From a checkpoint of a small transformer trained on Wikipedia.
Size: width 160, 2 heads of 64.
Architecture: RMSNorm before each block, value embeddings.
Training: a variant of Muon for these matrices, 208M tokens.
Each number is 128 + 24 x the weight over its row's rms, rounded and kept within 0 to 255. Layers, rows and columns count from 0. Numbers have three digits each. The size before them is the row's rms in percent of the matrix's.

# layer 7 MLP down, 160x320, rms 0.172, rows 21-159, columns 256-319
087:139123177114150116158119083131127135095136171102104139172087162147095137131136130175122134129111117173129110127122111157181130138169154089136125138082119133101134118113124111111081112106089107
098:140164088081105108127136121147148130119118119104108092135120161126097148089130115086119105157135129181126138084134142133125089141149120128111163165119134112117127122113160122085093107122099124
097:143119147137137149153116133148129157109160107121139109137097157164095127116139120100147138147107160158127131129110121108193099115118128113119131158124153091073105134107079097142074137123124137
089:125162130150118113147126188105134049115102085107104103138156102155144111114135146150142098106116111110142171138125147124152093087100147111121153120116132144115113125083178085114094169107168099
100:130156128113130110120153130118098132150136102124117148135112140171150083122099141127102138167163108168150094117137141127066115139130145114125114114086121094111099096100187123123143128122131109
092:106108111152134115142134122174115106122120129143145119134137152121159124128106115127098147099141098099116120142074069151135188140127123122144120091123178117167150108144104083127120111120114143
103:149144086161127154133142164084131072152127157102127154167128135108122125140138146128138095123142129137092119087129119133105120122158174109144144119112119142125115139119134139150134157130177078
098:128134089117164115121141127098116150092147142174115149176149118125124118137120146070129141100143157095082165191122141114133138082094150125168146106100158175165127096108163103146134162137140173
097:112093147089154111140109149143109160130144122089153114142132121168121155171125143115139082121135106143075100114119113123123120084139124131143132152146120122098132141137116098135128140119113120
097:122111052099167139114131110146123112145054121167119139144151114109142133146127142148134114157122122096145112163116104115129130073127122130173159136113114116146123145144159107119143200131114114
096:132148134126139130076134139111165161154115122099123119110086153106117078121118149157158154079064134127162168120146113114139134098158134156111125194154093151148105101139097094119108114102110178
102:116109111088175120133133119141127091114141060157153155156113124167078114159109134094114160113156179143167140134128158126137143138130152138143159122072125102170128124116107126128154143122164129
102:171137105104104144145111115129122115105104131163140144152167130118117092098122176108126160115131145124183076106169150112092105088114131129078117118121148149124124116116167153123133098148149130
100:138107130109126056111118106099154166123114094127111166103133109101124133095129147120105116073162170108171118155140158118143132136104156117144130101114131116135142089133097160170157143128138118
098:133134098143083092095130159169111114099114139142130155158156090118113122103135091122155167117116141117143122137111126159128158111126115151131202091092120130145143085211140109118140138093135150
097:110160131131115121145117102104124126142133133186132133138123169158131126158083137101133170183079129088127144158122147118114142130150099165087127096147147108121123086163099133159092120112108110
090:151119099107139130109170135143128122130118139153134147106138188104144131095140145092119110106153139094129147136125139114119121138127058121163145133129100126166081119127082126182155137145116162
095:149127161116100121149128108146108155096143117161186120125136158107097156111117136101136110151138133106147118108111103127121104150131131132132145123155137108102106083113103107096062152133161134
099:102124110135098123131098132091119135110162169096172117133108121136125124175135159130062140080131123090139120140149154118118111107126129110129149147107142128143134154093137142121126126155102153
091:120147120147143105128124111174121125117126113143154143175110129167109163108169119127133114121117083110073140109137110064193126165130178111123131158119125116156133114085084113110139103159115135
098:116166133100109124131143117095111130158164164137115117160110164079129187139131124077105158134128106157121131116068147117147153152154114129120082158122128103122130113151105185143111121098053156
093:124128107136162146151097119152104122119110087137088160137132111096136134102097123122152084136147142139105103118130132084179109154129169134167169131090153163153174149117130092109083134158081146
093:157161099159094137138127141096095142133108097122114139131131159118152111126159149110101103116143161120211117124144124142176119139160165117146097157149166136129130131135133112141103130139141120
099:109143123142153107087133128125135156133140118128131123099136165144093114159118113151111146135123106136098152162131160101142115115076143063079130166148133138161134110090127123125135128108115164
101:126056120123107137103137124087136104157122106125130116078118116099142118169085094127143122102127127118141121127106132079122126132110115135128126072135117146156125132112157145172147119111107136
090:130081122121115102125112074112107111080154165160116120140102187112138096123138167155142094135142149186086148119102128141110132127153154134119142122103187123145128086144143141151092177121140105
093:129110121168121165130166119099110145137128128140129088142163126127113105179142128129144119127142106128142120112117132130130097133118141130125117154152136147139097128105159139122100104135100140
096:103094129109115125096133120127143149150122149137125127094101118086129127115156123144115185123125142200144139106139105120111097113108135132138152132150143108133103171114086167131133118097133141
102:139135116165107111139118081117102146132130150134125080123110126107147154100149144124121151134086121158076132154107125135155081142132095126154147096108120146133156139106154189129139138137120166
094:155128127127117139135177124134158163108097122169094084154122134107113131137122079118106152167103103097145082126121157145198100111124123157074159152119118174140123149124133126134139137133109170
155:106135132156152118141191065123197169165127157115092080157152069174132114122130168142138126135084116143127124163092126111171113129102148157156101157114100098115189132104108136152113112153112112
106:106142142148140131172120106133130138116139107118132116120130132066143134111100117121168098178149105110107101129145101149126129140120113069164105127146174140110133145141116120158117124141150102
099:101121172141121098105115135092156110152161131119098165096127145164114109144135122119088139153101162145159159154101112119106111130128111115090120165141098134118118126087139163138156135136149112
102:134111119150116187165168158068108095161104123115119095105147136161152140131120149142189148119110145127160123120129145129095146091163119156141131107103118113107163155144165117133110133137138097
096:108128117107091133125178114118140116121140149140102112132104106125142155107096147084091112095109135128123088091159079140123104121167186128130139078130127144138165112111130128108123143071135116
110:159092136150115178117116148145106146121120162102108148104102135130144127123156156112149115145092149112182135115137146120138123169155126107125072155101151153125120156075163107119156142125110114
096:122125131145119150112135141111122113104123130139180104140157146118045108133148107130151140158170135100123131155123100142141099124127080139104134142120141065118143138170088163169111106133117139
100:117115082130093114142186154118108089117113149162120144143118133151122151132115176076176123143104110162112096122120156122059114085116150147097105107102128137111140172103138121125121119100155109
120:111139149163126159104120106098091141150138118071146138137133121092104156147108139101084104115173116132130175112142124122141151119132129130116103099127159160103096070131117113112119068136063106
107:139071150175149136120129131143151125153144163163182127087124159089138112090146132070098121136146169106128154178159143112130122127149136150152086129092129099163126122125123145102079149072137157
108:103140125149149158109158136087134138142131126120113098126124098132135113123127149124150144152175113116125113149128103144123166105167116129106141159101087138129135123144177117134099143092113149
110:133132176109104112114119130145112148141157082117154134133118136096123121089098140122150101090129180098126123089141110197154106188092163143139096126155121132163122103161150122131073164110152118
102:170129128119103172167132156118120128141112102113097122117096149150140082161115085124156119126142117082107106137124151183161115115174131128103114097112106106158156079116161127150111105132148120
097:105134126111155128105099138094115151150153075107158121103087148105099091153091104114139180128135119117118156157118132101149136154162123085138158131136148111140152105182138123138058192104147179
092:129132123130130122153162153126122074111076084111132134099146136105144132100136098131130183085144112113118127103095070084113107136105123087167183125122116135138115137092153115119156137171113119
100:151147148135149159136148151125171145125130147141119086174085101169101115129116135147133169120154164086147152149170137117105125181126097129130107198137121112108107165119105171146151101152131157
109:116129078092113107147159098105140093141092143145119159135158171109108132111128072151110095122160143143153147120094088067080117091123128073084154163139099131135132135097139114114141132108138107
099:088149100138122126088109135154132141139120106089145157110151089144137135142111098140170167164113150123123155121126114162140149122139118143159114111116169127134176117110165135121121140134129148
098:123159159121102102114110137114159138133147141120146127117119151156165108164151138149138114162148104171132128135112134167080100125117169084087106137115127089098126122159099127129126112110137108
107:132100125114121086172142129136142117128145130139138180114150111144130153134087124121154157148132138121172110077146086134124132127195107104132164124159171126116123095095153152105130167128134124
089:135100116139110153143141082109118122153129134109089100119195143139126141076092152135108117147100142083187130090103143112152117108155123163127121098149123091155137126090130146122178140173097141
103:144175119111126123111129119120126111117104141102138147121126132161103080085130136104133137128160148070095131106148130117110131148169098131113148103132119182121102167166115111112113153106116157
105:110158083088097111131155081105123095143128149175158170172156112181123133134118105124130158207126139145109145135127175112112125087119113092166143119100164140098128128151162127112167101140172144
096:127095091088117140166147112144129126128106110133104176140117132154070137140148113109161078137113045126104138148136098155157073139128157112110130101169118111146140101166156140158133114137150116
095:129155142114128133111144120117135163117093093105127115100144107153147120131087141119133100133105095129124150141147143113132169143089151121116140118176116100147149111125148131123141088138103090
099:122110128096134108175134094067129122163159102108183123148110130123138120093125173112125156137094150151175132136105099113102143135192106120137104117115136081118102075153143133091103144129125129
095:142119107137116184138142160136132164144139161113139095100127157124148162131137146120097101135122138126141165121136165125126114143120107130167135083097112148108118132135132079097109114120122150
102:084125158140107078095146136112159183136105151158151120108156114141170140160139129077098125141129122142141110159100138173138145130110122125134140160138137157111128127127138129091118136140131129
098:121172098142156093145118133154142120119073130136145100130167128160174129130116088101131130172128139126170119126173140125116143113158124142118140125165127113095125115132148093142131142156130121
108:110123136135153089127114101157096104167154159128146139103141113114101145144115101159134080165116179137128114137130186114130129141158100148197105100116168133116101117098113130110132123079134127
095:167129121144139153140102140164165145113138133121107130111143154161151117150160174122162123155146121134119099124110129128089082172091130135165143135102163131043118113148140114155145113126139111
107:157141112163165088118147122089149142139132092145197115101112142091152131118154124157117097160097111133140118157146115169098113145097099132105131098110145138144154107142139113149115106122090101
107:129139128147148167132139169061113150085118152114100128133160151172102184145172149157132156137128138138091150158177154121121129117102124146137127106143154101104137142050130143141121159138153137
101:132135124127107099129120075150110107163114116106145132133139129123144154133123145136102152089135112092152132112132114084144138110119178169122141133154174118155118113105134148125076091122105119
105:108113130120111168103125118100137151124127139115101114181120106086133126173109161085093123083147155131113125160135108118134159104121132138165177160134147123118124119132139132161119098094107174
105:085131102111103137125129125157127121136103156132129121155113124125118181121138123149120137082130137132152160158136107144171119107134142145130115091133132115123114125122076086139165172087157123
105:147151114120118137143078096085177154150121117153159148131113150121125156118134145082171130177139084098142108104071106113124123150171096149117132131116119138114137151102101161187140144132150085
097:158135116169147115130104143078110126156113168179113096168087138137131128133111120143116115115111075171128155091121153136145145106139139124123171136131146129123166138144119144135129111143151126
097:109139144153178127115121104101135158063146109159161114141108140083149130183128151108116136131143114110174122129136112141089178163128154143116130138103155104151131112137134147112133149107144121
099:073136140122095123135129135127153066107139118117084197136122133131109131112085131145170116160139121145142156077068116145127132148146133092147152100112148111094153113102091171115155109100131122
102:150125105136110138132119133117114115120126177127128095139136157105150165129137111124135112191138108098130177102120128141130141159111216156163146135131138122169147152144124096142084165107109134
098:109139151118177114156108131116131157117132078141103096123143126157152121139113087114178150158087088100116115099115164118156181152107106140117148132135071160136136142166152137091070104127163138
095:097158129093134101134104104101100088090153152125118133131134145104115121105177174160120167106124135120156144112083147122106111119116159127157169138133154131114111158127146171102122168134150139
103:113112124154119110153147108108132179144161127140143111089114124178074116078165166133097123112094104107167149112138138069164131151144121123081122167149126143168130130153129131135166121158140157
092:128098150134137129088114131135132138127137115139125157110139149166086085148087118131123112080130159136099150131143117135139138126102085119137111134153129131109082094169137127118100166137087106
097:120145142122125138121086139131119133126110142145135109145121123144146097099153125119130126158162102128120151124087108124141122154123157130117142150145119111134115129099096121146198129107105133
093:149139154167113164121103162132092122128098151126128074127092161107149109149151106097122143157118117139095133123113156163092108124092148108113120132101137115141135123122080109112107148120135111
099:147142147130128081164135124153108111137128140120123149150093131106060135141094095106138104105117131173127131108125110124111147100138160119113118139122137110136116115131113144079185126151120084
105:137137130172107147160150154104120145114108093134110128146110126132145103098119127124146100095108135128123136104150099160150134147171130098156131093137119166134145118111169188101112120161128162
096:131125144103169089151142120098116135101138110135154127102113157124173128065119149161136091135108102130171176111107109133109132163107089128137131127169149128151110148131131210139131147113110126
100:126165149127076110138147169125152117147131131133158130146106099145132127106132137092112129101136141093121090142111124123121158133145121095143141142122117141170126103177140123081109086157151121
091:128147126114118142141149182133132148132125148174117101139139080158125107133131070099126122137125169130169142123117133073107160104109145133141078123148129102132123182081139123109131119129132111
097:135143135142109131167113121087131096141144140146092110118148122116108107157128134140126132135099139132135116096130162131103109113113143129092114123066125102093133105140135132123133130124153112
105:134113111136147134112145144114134084084116144163151140100113160135112159156118103148126112114142107186169125126155165122127125143125165110118106111149089181098081172159174106097097113124143149
108:102113076152119156117156119138123110115111111139124190151159122122095119115113131152118155145095108157121152136106143088123135129127117116144207099108156126130122153147108121150054105177149112
100:136109142109116145160124113143149150142136148152091116148136141182140100141183165178153145126132122157163178146131138118125127127120130166114103103129155142123080160131101104088103128143132111
108:122144107090139160101116135133151146113112120151116148067137137103101156140117110124118125119144134114182124141144147106143120149136109088139123113106131146139154131156157140181120131170114124
092:115109100116120132102089177122114096142118156156137173106116150107121143139100147124147145147137088167114080129090139145126145115198120090138120112144163117135144126082162126104085124092174157
100:117083139118157140119153177115092145165095118175106119122086184116145109158117122151107096153110126141186100110164121121107159078168133117182078107170126115169149154139146140120151150107120130
092:120125097113125128143178160170145155123147173155100110107110149150104109155157132070115090102116126132134151112154125100121108124133141082103147141113176157167130104147120152157128136138128138
099:118094153144119103105144141163122182156123119100169138124136114089094140092107127124173152137141094093107098122092097108128095120140102111153093097124112089188099134150140142123188151124091157
098:110129139110099122152108151138103112062134122130097163167113129144103088127184107091138184123105127084151155093114142084152126160148139138102134143091143116142099114135169075160081120163095159
097:085136118127112154124110103112099126145118144147141140122144141163136147150122152094127130132150147103150121144153126117137161101106109113115116121101151135124132143151120180149172113139126141
106:107147096136153148124165126146086177194094146140114133137160125127121109125105116123125169125118151154125165117177117134093115092155136130136167094137103145133128123156173108132140144139155145
107:106136142117082106109149144161141160171138123123112135094150153158183113117119120118186133126134141139099094120165064105088174090120131098111090127120100075130107147136125143130133142085180063
100:135061087119103113122160120108142132143100162107125107139135094158139125137141096130119114090105093144121122138117144118147165130072116095138133131129143127091120129150102128092078115122127144
096:144110167107143107099135155168137135090147130140151129145073104121078127157100181129135157074150112168139116107121122146102101127170141104096081113127095152145142097136121147123126143136136123
096:127098145137118128117123140118146090106156121145074136169173127129086123087114126145102109137161120180086115134136169117130116173123147129151094091144156129123103112105132193143097145098130124
102:122145133097184140127142101141159105150149155109086151147154138146096102113102101118145137110128161133102153137124128105083148149178128099125108121127110148137155093148165124103157120133145141
093:174099146115117136092139138161086134141130130152115098139174104110130116129145084141116106172097119125168140096140133140125130111155133153130124132174098084134166148124107095147134151191170136
100:128140106090085140148100109123119137129146142134165117158131101136111165078172102133096142117175105109128168129134115131092127130185133119163124079073115133117119131135142121134177148093158099
094:108072137129118102140123145123116129153152150087103100115145104132170153139127135169104118149152122139115143132124133104142168142134100162112117164123102181158109136133184103136074089175080123
107:128144115136116108144129116162139160130148126101150121132148136118139117102082153147159112136108102126134112117108062106134120146091103140124126074153121119135158133122096166099144168129147119
090:123093121111094130135110136084127125125099126153126149195136115124138147122159143082127143131103116109106125077142117142166114131094114126196095114157140110068131146146145113191142121114116161
100:149137146155119105123109104119114113185134085149163110122094127111137122146155127168129127144144104090154138154145131101171096123142099149098122153121116158128148170141107084125145096091090112
098:161107126149144131145111117134138128130168145096166141133115101129106087138148142132132080154106118166092153075129125132092119125132127130098102132144127115152114125137133116118186146146130103
104:104127130141124124120082116119143146137171126044115141124161162187177120138116127103135131156093140084131139142164138158185136136106115125086125139153133112129146134168126145103149111122126129
098:091096111136104100141164145142134101087120110126159131107088112132162105151179110117153150144086089177133146141136127114145147092138106105068187126101147136101132129160136133119140130120117167
102:127143115071101121129124122088138148111135083103197135141182091148108153118121118135088159132176129134162090083126076157101112117114118095144161130080130072025099137158116139136143157108122121
090:150143127101101139152124117171122109118135141104126147132137133136128133161108138109155097131156150087095159097164106136129149138116076128146139146141115094126143166133142137145110200118097170
107:183148132131123117157126144122110135152148158148111132098118184156111123145128150140129129110131157123114156152139158122130125131169089100156117123124145119123119124120119103150156124115126143
109:076121104132166165076138108110106119116126111117114134129155126158117121091116094127138093086135154133162110158147139116057115118168125161121149134146118132140139112146140099111116105122099141
094:136105121143129107160107131108156076107153108111133092144125108107148132171105133172134145120081099115104133122083132185137129128111161145096083134085136120139143165164117107102152166105157114
101:178140167180150136120115142144116109104152151146119102165124120173101117110144124166112117154140154131153148144195151138115167143089123091065121166131150133140135119179148122084156150139138093
095:112131141084167147115154145091142128162137165141069150155142149137141101102092164109144159144106105104110147094116149136130119116151180156124120119151162075168169149195161094126113137132105139
101:081105088112085139153141131162135138132132158118131105158143124181104193117144185134108089167156142132148138146131086128104106108126168117134102108141131087115146174118132163103092136137121151
100:168144111114125111138146109116118123151107126139111136162150162075158168129096126081121131096142152144077142158149155152145106117134112097129162127177089137141114106120132109132114134164101117
105:133094122146106157125110124129109095121130165141137138156101123118152160136157118160126152129139135072151128129123164117100160115114087131167155094122121141122080157090104113093067181119173125
089:100085092057139153128112103096123120112117151146112132187136130144146136139147122122130131139121167144139129160149128145146122132125128149142159106133130153094128093114109140161131150166121115
102:142127077125131129125115157194090136127103122121126110110134143118143149092144105129171131099095093135132084140122119131097140148146159142144133118141122120132128157166175080113123139118138133
098:156066130116105105110092138100142116132136112131165119130123094141116141114105119159080075085100124108159092126110145118145152158140127125159130118135133099118117078150126138094094112104098152
100:112175130175090116116123130120117120147139107155110122120142147125101147175130140157130125133102086116140134115154116100154132128138117078109144113122144187084123138161095108139142105133149139
096:147084143143130136117118103119121118103166122139117118125121162130109125107144080122091115186120147155101115137141133155193101135122109103091090126140123085180122121108137154124111167102130170
105:123133143129137121120109135090122127128145155084151148153124149145141148093093117151115127137122116152111132133165137156118122160126124130099089099108105145156159138150133116182100149127129124
102:100154156117128105081141127078124104139132119118118143140144116094114162153099160098125067105098119184087130145145138132149106112120144140124081136124132095133126126105160137106115141097128135
101:148105149143118095073172167158113095135169130135160113146103091113141143114144101167138145135130112145081083103104187094089115104124114104180133133188120117142129127146160125118122126111150102
105:151114126128106097127111068099177128110105098162178109103118134106109127107145125101148088147149124103090095128100176167131092136136138156139137114120115131163143124059157152158145121114126140
098:148144150154150119102124123116095108110128095163154112156128145123134127136126089175144126139095122121151122115172119149118112116142105051128164113088156111116114119149137155173149154121137092
099:150079118131120123164149110102125114086134123113149143127127151159093114135148130108117110127083133117099118134101139140102156133132100143128113121134142126137116144097099112119088120122119083
103:103094130138158121124126137096148115108143121107095089145158119144165110162114149129111157140144139151142112132106108116132113133116172144134122121155149082091134116140100142147136160139109156
106:125123143153138120126129142154142085143130136127151105088142164114125095167125110124076121132149154081185140106099129151156109154148072085111119137108088107106137149147152132151134117075111164
107:131134150106138104125104112158057176126118153108149180128139141075147157116150129126140140084137154170136130161127128115089164108124125127142148100109103119123145119090133151093147115105104127
098:159158116128138137085156123174143104119129153152134135113113118115145124159131135108120132109137083172154085133139143118143141136193121136145110165160123116158125122137131130115170187123146116
103:112130101092114139151136120145133151159116127123141145144120080137075180135081122159101116180154142112112103165126120114151056141136146090119141107142141109128104155146165176116094146090098175
096:123118133140149137113131127112124130172117164128161113151100159115115155140146129109142145095141123133136103093118121133147104132142136103144116111126083160141104143100122141122149128147091165
105:165122130125107185126111107168122168135097164127142111125130099113103136155129118115190140107136156189140107140119147117139137121123110131142137137186136137144135150155129120137117138120140140
093:111133160097103148086109143112135126193125090115122104105069135142143134162107136124131137109111144100136089111146163100110142112158129144134115117138137128143098141117103095144112123138088143
098:121125179107129132112115110123169110132128148117096123107117124150125134136112163185086189120138127111153131146117116150139117104123149117174119152133105100130126162153147137114196116078129114
094:100129172128137105141129112149127147078139130112147123122130123089125162108196127158154179125095143121123133115106138095168158135143126141112073159132111070085130142114110141120089127136151120